config.yaml
n_layer: 9
d_model: 160
n_head: 2
n_kv_head: 1
head_dim: 64
d_mlp: 448
vocab_size: 818
activation: "swiglu"
norm: "rmsnorm"
norm_place: "pre"
norm_eps: 1e-05
positions: "rope"
rope_base: 10000.0
rope_fraction: 1.0
qk_norm: false
attn_scale: 0.125
bias: "none"
tie_embeddings: false
parallel_block: false
init: "normal"
init_std_qkv: 0.0357
init_std_o: 0.0
init_std_up: 0.0357
init_std_down: 0.0
optimizer: "laprop"
lr: 0.00235
beta1: 0.9
beta2: 0.98
weight_decay: 0.14
lr_head: 0.0128
grad_clip: 1.0
warmup_steps: 362
schedule: "wsd"
decay_fraction: 0.434
decay_shape: "linear"
final_lr_fraction: 0.05
batch_tokens: 32768
seq_len: 1024
doc_mask: false
train_tokens: 180300000
steps: 5503
dataset: "wikipedia_en"
Each number is 500 + 25 x the weight over its row's rms, rounded and kept within 0 to 999. Layers, rows and columns count from 0. Numbers have three digits each. The size before them is the row's rms in percent of the matrix's.

# up: layer 5 MLP up, 448x160, rms 0.0766, rows 359-387, columns 0-159
# down: layer 5 MLP down (transposed), 448x160, rms 0.075, rows 359-386, columns 0-159
# gate: layer 5 MLP gate, 448x160, rms 0.078, rows 360-387, columns 0-159
up359 107:518439521478521533511503471519509513503536465491509476498510474494439491480502476508456472554487515509502481460517495487486491466485504505448503544501520522556520485488519462483482512509490490481545527470488511448537523494457460486490509496552476505510507577447517505514531493514495495510488475475487470492500471493527520519501464500500516501542457475490505532512474509482513533520472501529520498496484477501488463462509510506478543508491495490490526528524479501475525427519494528
down359 108:467491544483484466508483514475552524486468538517530541501557518539489521535518508497499525516483513503502508514437510465534525524475493518481534542484496448508533477479473484528532488492542511499499499465487495539537483479505500511466496523488551460465508506531493479524512521465509522497487477473478534518514497543496474493513488515453493559518541490519474506483490490480507461500461490501476514513553489522475474511473464471514484515486508530503491453507495471491478546529515513
gate360 084:518510507513499499454526504472537432487472469518481518499495447490482488493516473521515518499509500466471519518498545479507511488497531513506493471480504515551493512484523526533489506483457556466490506470484465511541490488521502515486504509466476485493470489503444468483493507503465505495520482478528491521493525531531502532544519556504469515515520496480413486503477518522497537500521469513477500534505513515520511516484501512521510549466565492506477520526478460471471450492521473
up360 091:471480500476472529547488467485468484523479505504452486483497480473461520498544484527530480466482496522517496447469480518469492530485552524513460509435498503511508503513494507519493498518540498529472516539438498514478479476467483488484492505512479535508499536514504523524564474498496505496515525501547455504474535504450534448528485498473498507501490501508521477476488467510522507447432476499493503492520507503536530504475524542538511527486495521487476503541501506506483506471493494
down360 092:477519499469525511491456483493520514541555527507445454534519513501508485483507495466491508493481542518480477477509518514485513537536490470481536481485506496489565503506515501484488502505520480514501507449500486547536516482525503530525519491499484514481515462483518472488425503494472470432476484528447523521516502520542499538518521528510495496473477499459502524523531496461479453511550481532510476545501499472505496459495485477521527469501471469491472510481532486512486482514495510
gate361 108:484492533557473497515516499520465481571504471497504494463461512502489496544476498485487506473507515481479492490532492465530496444494518516471469517505517498489455489500490501498484457533512476515512474488488517538506508492486484508520480506470512552474485479488544490521513528509490510524461524460542489519505515534504509479462548564478486500502498473503536450503480507461513473526494489524488479489528508501449489510469443498528499480465508545504461490509503554467459497452499515
up361 106:505485508543483499491527515480526503534493445522522473498448496501502534473497530500502530469502481500478549454518526449491490510465481460471502474491538488548491506496504526535501529483534485553502476498476475486498481522472519480524488505474504508511500485484516476491529536521483490524511477514512484545482473551488507447508442491504442499515527531522534469541532525502477513480496434510523509491525497476528501519521500463468492469529501517463503488510474507459478466503487540
down361 104:476511473559452507519520506495497483510523471477482519470501536499509517471512504502472484518468474529409526477492512533493489512494503471469545464531485520522472499487503476546500475487484488507494517504509523519479522535515491540484544497506501495521482510489523525474519531524493486514493527488553532534534517499479534496542484500498535498476494561462515504552488535471552524531525522493464470479511479516477516518548518515492488503511541534475473478528501483483496464514520531
gate362 112:497520468515499511538496533535478527503470511528470513429462476521497509489501498462506506466539535506524528491503508493483535512498480522479496521487503486488495508455509432561464503500484556491522533485473462516506467469464456501482577526489507511509494503485472498496514503478503496507515476540512509499526497523544527501494526514471530463486497492488484513499518532509511481518483483509542498481493446483530522479490515518457513510496559502521465446483504486463488461485535502
up362 109:495542543512539506496505505500481501498531474510507526504526450478502528501479507502582463495506454506476444522520526474490533457525494479483460512525493478443489486520486452519521488508523506494522562483507515466484456480476547498500538492483528509520535507483522533478497451529509525471523527487493490502501462481486465475529476515494534519530497502454474474460503497482526522510455491503452499483522492546518483536525499503504501505504483471522487506524521477511486486543479502
down362 107:495502514475562496504518475495486472514527447520486530505516447461451507497504536507456499483527508561448501479520465463452536485494544549452468494481501513480483476472508518486527498481462497502538522471530550524499481505528472501516510500534472515510524521496486481470491494531469461477507491483498510475476487517543536510486509458522521513503502485528503443483513517489495472480534504496510498461496514536509513538526496480497433487485521520524507506467488514499515472527499520
gate363 115:504507479506540466506481506543532496495485477449516511433501536549500499475478492465534514511499507490472448502547458508455488502479529530551535488503502486555446514468488487492497542556485507500506483510507505502511503528475491475497528514450523469492501528509448478480497484521494536491483457545518502544481498510541524537499493511522480484455490512492473528474472525530502471486535475511541489490500491472481489514486493486490513462500513532453525496495496486463492535508498515
up363 116:519491524441518471545480515536501468532489504473483511506495445495549495542524529518499501536503511527532529523512517483503561547498547514507507480485501498512487554478527526500555519491505520522484531565495479497477502497481499492507532520498477437483477480495499487514517491526529539472488515520512526550485481457499488506502472500497527491492517520469498500472447531491529515496479501506516518497532484518446468472497479477529506500520526509532494477489503483478428500478468489
down363 109:498496500467453505493497513477516542577525486481523525505460516535458528550487469494502497508508484508506492466523442478494482515524528500545540458509497508486487499489487527508521518477481505535471523487464509496506523437500480535498483538506477510487492462505497479517464507494547541501462532480531491497502488486503539481497480485471490508501477483486491508522508516569468492499461495521507504502490470449517480488503507489556507480482497483519504528538476548485463490563468482
gate364 082:494497486502471490520480469493482496540525440497493476487492492462510513495558492549522494582509519495513488504496479488497480495531480534514481499488489496511510517527515535471496485548477460514477492508508493451510469481528542482473519486510528473543547506460547444513524511502468526540490508493444502476482448506504485511495479488519494489497484507481493505484504493527524518488490488517472495485494487473511463508526488472495533522441521559457548487476520518456513531497472522
up364 092:501501497489509524512495562488527562457541537512500485479499497484516509509552495455493518481528479507504528496493490533498532496502470481509562476482462521532520473493480491534517526504468504506508526512489474521488486502475487475483504491490516516542495512514522479495517524491485468519480520501525534497487503523470458498485513501545461514470556506524506517502456506523497436481444478501520546551469505504502508521500431495500524461515501497523496446472487547510537527531478514
down364 095:524537529515483479493464469508472508480500490469475491501493526492502475500473498456487497491524479524438499451491517467503489499525535452485511471511499494500437514474503502491510469503460516492522492474508528501456499465505510461570486487480486494494511499540479522487451507498503511498521481477518505546502542500475487532499450507498448497477493513501504549500506555515553456528491514530422512525530518484502472513515543522508442508507482503479478483484518535525495491508497490
gate365 094:513480477499525515489498488491510518513508497454476515466513530490511503520501525529529528561506536493454509491492521470464495533497511499531484527508536506492488505542545527488477466501523466515482507475514510506513481499479451510499513527469473491508479485470498488503492503540539511549509470471477487538492507470498544487507468489513526508467469508474472455472484524498494567556428505509482486448499518461429515523493485510508517503500549540473471529500514472522502507499533506
up365 097:488455516490474473511517570513512493487519482488499505519510467486498473490496503467496532491495523473518513510519506508475532517484464466484493514562486495465504467486487447486531502535489496469540511510510501535537481494485476478412493507500508494477479498459510559508460496531497511506513477508494462509497503492467475465532471520515561470487512527488457484511454536529522483492507506527510492499484482529477526501478472500482509496565519508530521506476502450467473487504517556
down365 098:494490528532554504498501499502505512494521492459475473499502486488483491509468488508474455532527497522479504514500514495562505496511532458480499491537470525471468472526496503505481519487444508455503463569524523478475503467514508456469496525532521504510518499506511518508559492475521470531515499550493516487526476536552487483496501500479513529471526478469478479447532503508560462495530501514493505493488499532517490483510486541518481490521555531499510508498502496561530475450506497
gate366 092:470503462503520484531517524488478444481527516500495513450497491492511483484500500514504486493516512512514505490512492428458529512493478507513488519501506503523472493541531540472513540487499493508489537449482493508483515511509498514546482501521496497529548523486469472490517541524491460568539536521502505504503569499486499510521463495498493499538497511482450511511473564486463522519482537525473459503514531509508457460509515483511519455525468505521513491484552549531486502517513478
up366 100:502507535486525504501496543557505504506473528514472523490475508518486495480475474475453515461500509494509547492504516494503516460470477484517490534504503521530495485506510535503479480501501489513509466486480513556530518483461494541520495498500507512548519504515475506475473500520502523480460524546467527542531531489519521517496482476492537493531528490512524519459456525503471507503517528465522472507472483521431452454569475508476511492521512473500486477439498478507500434508500520
down366 101:501523495484474487517473487509486487492484510464480532526513509474513462451478445525521541544502450487498516505511470531527516490498475540528476510528548467512499485517480489499535532506493480444555525517475491508518504499537505473508461521479513469514482537566507477516508559528498493458527490505497487519509495542481507510499482477497539471525490503478456499481478448479529511497516515517565468526500505484493476514492495474490485541471512467538529515517499475484525468495490462
gate367 096:446549532537512494508510493519521482481475511507472501459493546536530518507489443457530488500536493501526448456527463470553455504526474506510484544491500503515495521507450543534465534488506486542453488492533511522448471490521480483522496486493509489502497495470511448509488513513491503489514492520523484542498505533504513504509522526516565474533503548527530471525486541507509478468496486476527498469506496475498489496472467467481477490500483517517497485476502483479488514523462497
up367 099:508508472464514518513495491507496544487488480505509484521531504519520503499503445518530504462540494535537506523510491535477495475516524490491536522499537468469498441495528461500572502496491514462498518490510489473528473528519497504504507491509518503488477470560514502457458467469526505549493508479543487459514464517474493551499489442487487460480455474527507496458540503480486542542523472524510518474524497494525458522518529484472493500506515471550510491512515479517484482481518507
down367 100:513540477487486506472476513521509505496504493476497499512508507499529470528512512515485499472544516502488512547511488517498490533517518489493496482510493465513508532484517420505516440491480499511524523504495490507479493461507486507531546511488520483497563476538498531523483507486490503467520525474513538499496515470547534468489466478479483535465476471477468516475460515540509529505506503532518511487510390516488518498486558504539492510479476481523488469538514452498495450494516492
gate368 070:493513527556504448515508508457491447508493494521511512522511502555533482505492489475503445475492475455508475474520478507509526504492481468509524530492508510499516522506564470507528512457451539465510528508513558502482490513499493477447519466480523487470480530498525499510527518506476466503509532467455532527478528502477460519532491461517465576506476491495507474516541500471501519496475470538495525492529503481473460506482495505513531479499469527500493512516490472491508474488481513
up368 078:516500482480482476480524470500468512541519520505454512507517508476560512538502507526530493490481487539481488488540470490470495472476494526512472518488499493506479545555469486506506535503515542474481564515525497494484503551523448491500481478507535483495508541502523509490518480481531523530546490506473488524506479492478468481530494448550503510500512518532486443517485492503469525493519513515560490471486499495513502503500479484487537446513459556520509498477493539467498506467526470
down368 076:499493501497528487477473536464499502491505533516523471548515492499495474500517492521485491539519478500501465458480549510531518556511539453505523535499488511491491485462518513494472494482469518519507494484502519481515517477475543548552531533466499486535514467486486521512478536510469497491493522453504480534477492511476526506485493510448491509459485496518482495514576503439557496527488465548467503489529513531496479515477502500482503469477498464471475504552498467501483493530469518
gate369 099:513523517493527481491485495512505493484484497472526533485524494477455493488479473511501494519528513484481501451531520492509460481471487541575477518437490477499501488494466490548496487545512499511495447523445451522467503498551554511489554496510489521524500510501502496466541511472487519526515523506471493479524484526508531463496537492497494477495492509503495485514492492533500453469521480475523511538492519508466498537541472503463529505453534469522448487498488539481515477507465504
up369 099:526509542511458439508450524507543493489464481494456524511489473486497510475531472472445481458481487454515499492491490492534498538486499470491527483490457499482516501533505478525466463528490530477470490516499502511499468511469490478526488491500501497516498486527492496522506503493457512534542497499481545522443501522535509492513533505479554493537513475483420489446510511552514470459499512516487524478548509487468520482465507512474522487503484499493469469490487468521498505493498483
down369 099:484516497532491513479504497498484506472547471465506487514488469523497566558505498524486487505479518517510470466491524455486505527518466488505488434500475501483482490465525526489543503558487515521460525541508509490485504513506509503496526479520494502496543501516493530534499504467523514509523522512499528494511479471475506468507460478476459471544527483515472492455499551566481515483536483482512498519482457506536418505530491483517503488467509528541522465517497478470524509507495507
gate370 094:496536502507499479500539530505497482502509462493537511502479472506507531523516470473474478519499531522527530496477501521471488516505487539469491503477478517511485547485486431529469526480467511466519556458539488503487509519473483524517520464495511485524463522416516502505510527510485541534533486505524529478519557525501511528516519471503488484484500510473480545488510479483464515501501493547493485536475536445487517501517502505496535516501508489493552438500539498460476477503510510
up370 090:513469480492510474523531503476491486514471516516493550502531529488537517506553525540441517531480494483482518524534492496481523485506524484483461519531510560530482498480475503530465527481523495495468501502504514492463494511444506456497503512467480504477479546518501491496508487554489533467462526532534504502454507474481525541489468516546504532493522531540467510469488494545476516494522500551505495492510516460517486514519507493501496503488497552499495509557523504449492471507537476
down370 091:527513529518521558535468453488530564491516463501517503504471485502511503505476453484528513513471518505459494511503519515484503488494444490556491457485502460502536516518506515453500461524457477508509510510468488539500490538483511526510541530475525523539490494520476536523537482486509454487459495508491480490483495455481511486527529508507453546501572461518486493529492530486525525499539456481494481469530502512533483476535498501511479471481494489505513492491483514480483507482501482
gate371 095:519540470531449487518486518511513490514488453499501483514511503427504484531466468537478472490536480508475503525518469503512528500445519545515467465583467504439459483462502510499533480481527473502486496494507498525503524550491514476461492457465501499522488505514486494492483477502496533449481487529514514524520511472488506487490517536498508434495544519494491488498484500526494486469514526502537500502496507499513503487436505526492473517481472494483480542465498489527495482501509466
up371 091:492446501522481533537519486488470481510493440494475471449480508476479500481531525495504530508542486472471475507515485460528498471528508479492514577471483498546518465531515511490478493515485506504480480503475515479505515513458483512503484529487523522492442501495504512502554519520490490536487515482456484514521508529516530470496504516469501514473515493460510471515488516468474512487493506487468512524547497500518423452498502497483497464494517551512450534512470458525476474503491475
down371 093:506521454483471475523524481499507504531487529525524480562492479465478508540534505495451516525484466505511488491470500486487546521488525532447486493504502475459536532478474514514520518471509518504460530479474490519526530550458536459544483501482514485475523483496532486470511522484491503488528534536459493489546500492485493540504485499476506488487543464524495505452506502520532487472549522479530494505473542460493524529465531508547452517502499511510484494500499476523499482496489464
gate372 106:458483490529496462518516569491523501496486535491426481478481499471517497504491485522460518488479520480481537431535492486506486485495540484489470489489494505500496494467486490523509487561511522470507520529483472522528507474506495490525512506511493491513489506497487469546530487526434512485501522523490486498507502553494546522490466510466477473525489488483479491486465524530465425463478494515475511513481498491541509514495496527464456508496502475505503480444491549473456506522501494
up372 098:482545508473508476544541532502490450476506508490486512488541470530438505475492528507496502505486527479518482528471478518515502543525476491508503451469515491488496496509492471511489517419486481463492541471501502488517498496503524528515526488500471513486494498542506503465471516511496478491492478463495532471507509482529504540480492514495508532493500512470454510530547450520536524520492498452518512472530509519512486484503522446510436478488450471499569511530474504523490509513488533
down372 096:499500497498520533511494564512495486534505514506531486470502560462510503499515492481478508501462502481471508530519503487483469504539497488506552464482534503526385495521493542498509508497482499488448490582480525499495518529503491466515508487505500540531447464473472542537491516508505478545482524504473490488529503503451519495529487493502507513501492506459495474460490513505466484477495473487492482509508537480518523490492525497474497511517474485494465490494485529465531529529519514
gate373 108:491529502495507460506494461557515524454509528489514517436519467480506505494479482506447456532555532513507488484468470505471488451496500521500503512465512512452480506484483468512495474521514482478502480464520472489504491487545507453530512501491502529500542476482513521504516540502515510491489484547531522494545493540498528518484468507464520521498507520508521517460487513502473502558474503501510478459456501509508453472515469490487460485516506474493479507487531480488483503541565458
up373 108:498504517516486511503531446503488501487471516504515541470500495497527453519498559521520497528509507514495462487480502515495482520497450526562479486451461508486496475520459496501489483469504486513498452466496497526448477498526423519504505498497510519581522521533481528504496487492517520504480454501532486500537515480488486539490501529501461541489509445489566487527504515471500543483461517519493472494481527507519504522527466489487507511485515485538492546500494463490516517511498506
down373 106:515493524496503516520515507502521534516502488562535501497493524507482527510489494498526480519487507535519517404535459481517506507465494483556497501470461516476516490509456540496487513464490500517486491513498493514533474473505491495486483503530530489528474494541550506528464521504506487483470450491507500510530494521490491520481526516492497512484474498492473473513505462498542496521496496414507473529513506526482508477518456541559521473539518494521515479513488523460434490478481532
gate374 117:500473436478519495507509519518524540517532482467517514486544537509499522483489516537512493501534532533502524432464493525490459496501491503529533511482538459508462522478487499506469500534499501511450504475503467530470503457495444473499535463513498483528467512501516489535529541513479533496484478484535508500505523482527530518459492489490502472514482520503531519490493514519464461498541515502518521459457530455505465530502488530477491515515505485532513477452522531460517535485508490
up374 108:494521507527479564507559487508500474544521521481488534507506502501486510482507461582486544526504499468529481475504508519472531501511518500483488492478500512496513524487496476469530510497467551491527508538532509481536510519529507511491485494529502521458494479519460573499500489554477517535486525520502440508530511515491509513488513468495494519462527453523488516477531461490507511541495484494463523498495496506504495539486496500509463550523558476460530511457518519488486512505514520
down374 110:478525510528512498480486507453472461482552492558538516529471476502491526507553524474485470514511498486493490474516508482521489497500510492480539510488446517511492452500504480538517519507487509513496503494460508461486481525507489483519525532509486501474495456477505498469481491496569523535493523494486545500548474530474510509498472483474460496533495520493521468466490516536552492495500445470471483529500461490542440533528496514466538463497485538493487517512510475534521496504496464
gate375 071:481529547498500511497508434487518494485464519520496485499505508499510510485511543492508494508473485511513472494474485495486470509529512531524540476505487486500522488478502506541486458489517474512469485519487471458472477489491504524521489508548491484499484520549488437549560503475489461515546524512530550493505525492519483487547528517518475506559508489487539514536494438512487452482511505496497511479503493455562542508506478499525471553483480484530485519528502505518520471485509461
up375 087:499513497491511493489476410490498479497495500493488484503480515510460478503510450560513480505470525485525503517517532502492467522538516475478499456493482489502508498511441512544497503497472501476495485497469504480492493499526495533505481503518432464530544567513478467483529533510531505483553493490514539451529516492534495497454496524524451513545510534500530521507500506495528546456517475529514496479465512502498505490475537504518467517465514482519499525491493522518518463514521522
down375 084:519498487465510497531534529501514496493553524484470488522514478513502492522518473483486479511509512511465484539485511492467528572536525475503489541535493506494431499439512508513500483471471486493486458523505489508484529488480528539484508519459529491487497476458530541499475536470503520498520482502504457514470490498515487479499504482488476502477489493464451470454532502455473469515551484482480519499526495503464508501495531500487492510521468499514433441542485512511476499545489521
gate376 103:486559512492496459479515540509498473487492519490505491483470456523441550470457533492482545502521525525496501513558534489500509445530466477535507510488470498479489477507472469526490457517493515499469536507512523490490507468479500506503539526515516484519496497489482488523488519498464540505535473522450527513502508521548510500453509522435504514494475531515495528497511504492496520503544542479505448517522466472551510475459514511503523487533523497541471499495510473490488501527479489
up376 106:491539494493492500475433474513515493473502466493509469504458486556494500511505510509524528438467512481478501502484478471491484483506504537520542497502504503500514473471516496532456503506476515521469453506490508549480436507475472489463487468488518576500469504491530520502523483521516477476488477533489504498536487488496518484540503490539521517514456499543503474464513522551523496455536489493529538487479487437514466499501515482486518494505441511515485491509478483484504479501455510
down376 105:496514489479523474516506474460502524489469506529515516506533524480477444492521574526468479520492480486474475480479487458457489495546521499504532518471504507506483450530472514498531487522518479505507487515481493492521535527477522490515496518475505503463449497474507552499464455493533488543510458492497541515491523528472494568517507517515522489495474506505505480524500481488500516497512498478478478479470506465478482456453519560480564481495504508514509489492505481539503527520450470
gate377 099:459506507487527496501515487508486471492489534481518493501502469498481507466467502571475474495493537511465474455538502470483453470533473517502535483463519464453479499522463525490456497529537496474517516542485512492537486509544476491519471551519518506477508519506507487494507532537475448497521543459484489509518475544507563499507496502523524511492517475489495491475471524486483463486473513480502511549503510495490457511519505521480505550486484452511518523519515556464491492492519486
up377 098:539540475492494491468480463488517488484543537509490500522530554505502489501494466519481476517498514513495495525498460495517506472506516498519513526505529471476514501553514505517470539404494452488483510427525496502501513536526472494498537546541502551512507507535492447489491498481489490475496512477500551485513519499516499520469524473493501493507502488492542502472479512525519483526557490517519471513517474481500503515470515506512528490521504509518452525498486532553498495565478496
down377 099:465460488519506484534529505468497529503489497437512495559513472515488479522503512491522547505434483474499508555488508501544491538521553512525482502469434486509490481522494492446484494490485521506505495454484504546560531507504547494484509478467485462514498512468509477507492516503531514475538483477524474507492480508505518535456467500489484491470520494546462532486483489486501508470498502465486510517516499529487492494473524525500477491511511480521473494519544506531521483520469441
gate378 114:492519473477500465512487475513480485513523475513525453483477499499500473497463534512545482495493552501504491457525480495498474526496536503511544457509561492531455477505486491517481504486483518511519481501507468499475473486483499466492520509495485501489503527479469465511515500528517536463503432465484468510490473471516520460443504485547485515477497491567500499488501539509484512496481534477495482439481506508483515489510501534493481473503532509519527499464513477469481548551535439
up378 108:533519533559475438496540525485500440515488484508501537514478510539467503515532503509476468470506482457505504477486497483469506518542489483478498506499522523477489550544456491520507494511482546506503469448509464535492505576484470512491474499498476489507488511520515474494506484495506457493467522515474456503549495503522520494545468529504493532524527495487511523506502494504485509457498452498510537526462529502513477515530463512524519504495519505457537527503532486462512479502481526
down378 107:486514466510515491486487537487534502475465556477482471557514499509498476474471536494521503466532509524529528461570515483514490469520554452498511523491484488515506500512486490469473503485469529504548514457468479502507535459502487508500497519463527501496475514547526514497525510523455451479470472466520532494503513521515506536441484481522453470507528476500499490484495499515503470491483497510520507463500471488479484482455516511529542539512502452510515507511492498492479487488472554
gate379 110:480497520504511472530511459501528514516525502451476500494495443500492467483487495514497503479479508522482503463544500520455510501460525478550498515426531508496469511478523444534495495517478494485492451520497473482508466506486525519550525505468540492529517537511493524478482472495524501505482466516488504549530501485497490442519488545485487460473443491483474454508500515474534490511506474470479523487490502559500492516512474518489482470533503506500448509496498467475467460480503505
up379 105:458505528513506469480499488455508489511473519491466515494557562557493456532525486519460473521518487513463485554466479521496522536526496492515516491489551450506486514501490495524492505501484492461451509496526478489514493491464519514528502509478463546477452539535508480493498484502483535501478487513531500455504478511517526508468516502500515493527510465511492504510511518549462494470519507535493484480497468504469541487523518518540493477500493455499481515542493508495443555469485510
down379 106:494520476537475480475462504468475503485499528479505545524532484470478528497504450526511499486527504514545529529504507486523519528498480504457538501513466480479496501508502503496500476479481471528471493508506468505473542495517485547474452513469521467494538493499520454522503472500498504488492506545535549478464448518496521518523445501474535545542490536521459541473491491516503503504502489521482578491467486500481520480497464498504543521519513510479521558487504491523518504531498474
gate380 110:514515535509480489538489505504494483491493516481469507506516463536509502503525494500470515499475478511519508497499511503506510534489536524542474487506496486504482481551484515534496477496484487556505531482488461503485534505427487508453527539485546530517497522465452495551495554478467534497513518488505521559496502474507536494512483505509474480498521465460461520501494525519531441478448483423500505498505493509480463481511494551522489532500528537494516487487508488534482464505471510
up380 106:497491498530510446475519467509514530494503478485520517510512506542486488513479495482474490536512473485481455501501505494522552498507449521499490485539526515494502448500480450518486507483514483517458537474501537455490506483508467497469471491504497489508486494533462527515486458451522503456481494538496534551523506491431501506495486504495487490494533475436529539505535489496548469511532514473486496463490524489517517535532499501503511534505533541507478457526514459518486484480451515
down380 105:505483519479484506515501494508514474457507488521483499474482440510526522473501506440560499494482519477482459512538528504494517484507512504513538491523510499526510557461497530507472506505535539480514499518529506474504481498517495471536500483513507471506515490496516525512495485520469458532495494523493518446447520503519500461480476502503523485485478561470533508482474507501451458428526479505476450466446502470453510451519517505490529482499516498491474526474504553516508523503512499
gate381 104:507507541496491521491459504492531511517544463543461524463481523486450481509507473532475533511527501493488447487542513472510546485490487486487510491495445497446488504511503476541497470533505542520467488509473515523496507486536512511501504493482475501550479525501535462493520472513515493528531502493438536515498556505501505454496537502468541497487463510481529547513493501477502521518553522505481509500524525496522519455468456530533507510524481527519464513503507487504494472484472505
up381 107:511518495515468522520495495483539504506504526536496517501504472505479550471510498552516435504524482572459532491519565487476520535512527484545494509434468518507494522529528508485503483483533493502496438478477472500501533508516484532492480467532506467458496484503487441528489485472466489527472479521472497540529501519475508490511497499491498523490532506514510519467523508506485484542497476523526527462512479484463518528503492466495524508529504507467531490528518491487526477469539470
down381 106:525466505515469565486484522471514535476491483528451464497469500500504474513549528521503478489506509514460478498516505531485519455511472480490520466529457480481498536532487532483492490493520510489483492506514486490484518515537501501475535442484512528489505469510511489492494479484551503538511488537494512530500441549513550446466476502520537499445468479498511490522483488515521519534466491484508504444505481524497483474530445503491486513454503474488504486563519478487499494510504516
gate382 092:491516496452445484481483492528449542495501505516480535452521483499459473490484552479471524463496502501465492480475571517471504490480458507535498532518444491510501488487498480510487515526498497483459482484497494475510496449520470446526502526551508500515486533498492520494518453505472530527558518484507459483511485478524520477469483512474496512523486461506522500435524455503496529502512483516544515500491508488526489491497477471485456531521513480495514507515526477495535526485480503
up382 100:494503516481503490513455513486457525531522511520486507478541506504491488473498508508481544506530510503484495497495503497495555465524486515523479537501495525498492511501505508500530501496509558516508480519474506456532497505516512470546479531469547536481482508487544499491516490522453461506516573455534464510485507518475517462530497466511477541461464488525511474496486509501515485524459485518481505511545512545495458541521491455520450484446505530466451536467475498510496518493499485
down382 099:477467529526547495524519521509474488485520522495527479499511523449462494528502520484519508494488557476500539496483521534495475516483473473534525492491505489559550487521517504514476506473530500502516485479550483483522494506470448472552504516482465526518466519545528507505549514539494506480527555537448511509470481495480511501478505493499528508488500512482527461452522488508453500474458474524488490502477492520507477480485491527493476477461476502534475520501532511514543496516529551
gate383 093:449560476478494523510491504513507537465547492496516476457485507463486511526490559498529490518487485526494530446512564494505526459522522569560482504538465504513514528507539517478490489529503470495470507500471489467521472499536464503505504473499507475491506498439515523474535478515490489543517473474513469564518480505518491506471476490495511507535499508524521475495500548486514492480517521492515514496488502452458451497514496472496499510494497494530474488513541483495496512526508495
up383 095:531507499484441496506472548541473528501470476481543511488512511511497487522493502513507524507548493497467486499491470503472495520512473541487472492531463483475494545526480463501504544552477463528520526548515525520492555459529470501498454507499519535538521506513543533514477520485494510508493494519509517531455486490479490503506519493497494467462519496516518520455499503451538553504487492502497466539484505471488527512482519476515513511462504559500478511555469485467514523505479521
down383 096:546534474491507498458502501470485518545506529529501502482467538521490501504525552477508515466495538488487486464480501523503487478496489511540495501502539516481465511554457499504468472477524534465467445526535511484511539511482498527479472485506504516527493485496495458527499502493520508481486480518479529484488509531491527457493493542495509551448472482477500540521518497524502530510505508469511512521496512503536490536530573523490465525469473483508515494478450506453441526488523479
gate384 114:481482495457521495477527518541495510471475467495475496493492475511474513497525529476490475465466551506485509481544516434475468539510503500531481477488520515496457467496504459537467482526478530510488513489530496550503495453471464478455523497537496488485494514515443517510467522511492528501509459471504516505480472471523486502489494536555497470491457514507433512490502490533477497518465488524528452516494491459501521517503486542520527530483482506481498473491546475487504500496481463
up384 103:502488516488469496509489506528533496493519525477490555494544515468521505546511482538493425498519490557528492501517488522546491491522470475527526513497532493502497482505546530475561489503548513461464497474536478528484436496474504466495524465460545488489456504472492504487504488457503508524468534497515531487467491524497517528451514498484474467478470509486471463512501490525486505492513523498507473446486527483493493556517488500495466511514516461488512509511507497472460501511486500
down384 103:500508507486550504519535539513498548551505512474465487507511487493498511501466492528489529545462513524518500506459485526517509505482529535464501500518484426514496526546515487462503498440492519527488465528494527503483468532462500489485531533504509457506458522491488484521491497509491498515525498549504501505521474494464497502518503461482463492482503482476519506518539482480489506504495528489558519486467492529502555533449526490453473515511555505454513523504491500529537475496496464
gate385 105:524522525477516463553497467504532485471518539502521494476508451479479499588511534514534504475519548495477520498484532499523522470496513526519480507473509477506503472568479537533516468543547488492503481488515464478521496548516493531485444488479491470510531476476501498556522528499490472530512514504510552515530520525552529467514482492532491505517485515500498473522540533532488521495498494476478505525517486509490533499490476506503505483499465538529498480493507524499492480463479508
up385 102:493479481473517494510489485494519474491514441479469512496494460468529488496495514477509553494515514503477507490472471498492493508493491482525509505514497526538504492496549558487522482539512525493493508484548482528536511462472544510457507555509532516478496500507517453558499472476512494524517458469543499512459493467481513488535501526500481491467466561481523468543523481497486540559556483532525483493489539511481467489469487542495528496521551516497516490492494517489475497503511501
down385 099:513514497511533520513515476501525506504489437486503485506552494519511493513526513471499474519440500545476509514486507515515480485474490498493452529535475495478588543509497516505515496469486509486504479529478530490507495507480496521484531475531477494548505503488517458463485518530485491503486475511462473515510464486543522522467511504477495506497498467493510459512503463479478522460492469522507457522482477541497474455500463487554440488536525507549543508492468468489516485485472527
gate386 101:558504543529496457490511490548513500504491477486481479504502503448516479489438484527501525490502464515483468483509491502513449458464468496524500475501494458489502499496464506497470500494475506521506521538470478476524500492524497495459518537458508508542501497487471487507505478503466509492491471563494478521490464517528513439471492483500482534500488498456536509496486484500509471513531476519516515472467461488501528521497497534493535465500527528486513480481469487426447489553502467
up386 098:505463529482509540487499530485518502524433501486558497490527494515507495521514494594502455490482495499487495505495468511467495490454543468497500462485489527530502536464517459448510491519467497472514507530498493497516523503483475507506523508524487507493432525438517493482484504513483481462515539488506477490490505458465495498540476521507507508460559518465514514513466486496527469480485464498524499537502535532501491525543500494489522521482485484497478514513530510466501541501474485
down386 101:479508507486487507491502473569491471506552492524498532452492515499499513485475469430514489484521536489555467525509527506507507499538519491485527495519507506516477532483510539510468494498485519493469490544484503469482515489478515473529500517501482490463500488462490526544503475513567477558488526540477544485504510528509510492490505474486516520464496533522520454492510441491464500462481493502513505526476481459459467476479477479519504447468489508480525516480494458500519512492487456
gate387 070:460497495521503538514487516523537513499514499507497502527522504517492479471518487495507526520538466419502509525532500542537487474550508483533495448517515532507500509474487462486495435557496492515521487486477481506485466481460526464509498535503504550504505494508476537503489473500543502506486504545499491506475480448515479528497477523520501523531469506447500527512521466491543487503433518525520496488498500522484520552492525481498503493533533487509478532500461473492537508461484476
up387 084:455480499521514513508504491543537558505514500495484526520491497482467494505508499504518510498515505491514496524514475522459495489483512506514430525509475526512525490538448513545466480504506483503485498476454493450499502481473516461528501471510513482497509523528491504463483470481488534509465426532487497505482425493505508523483434493523520479531488548477491520471505467472488477523522450526539464427477493507492525523471468497493468490484515501502492517498479486514521526506506468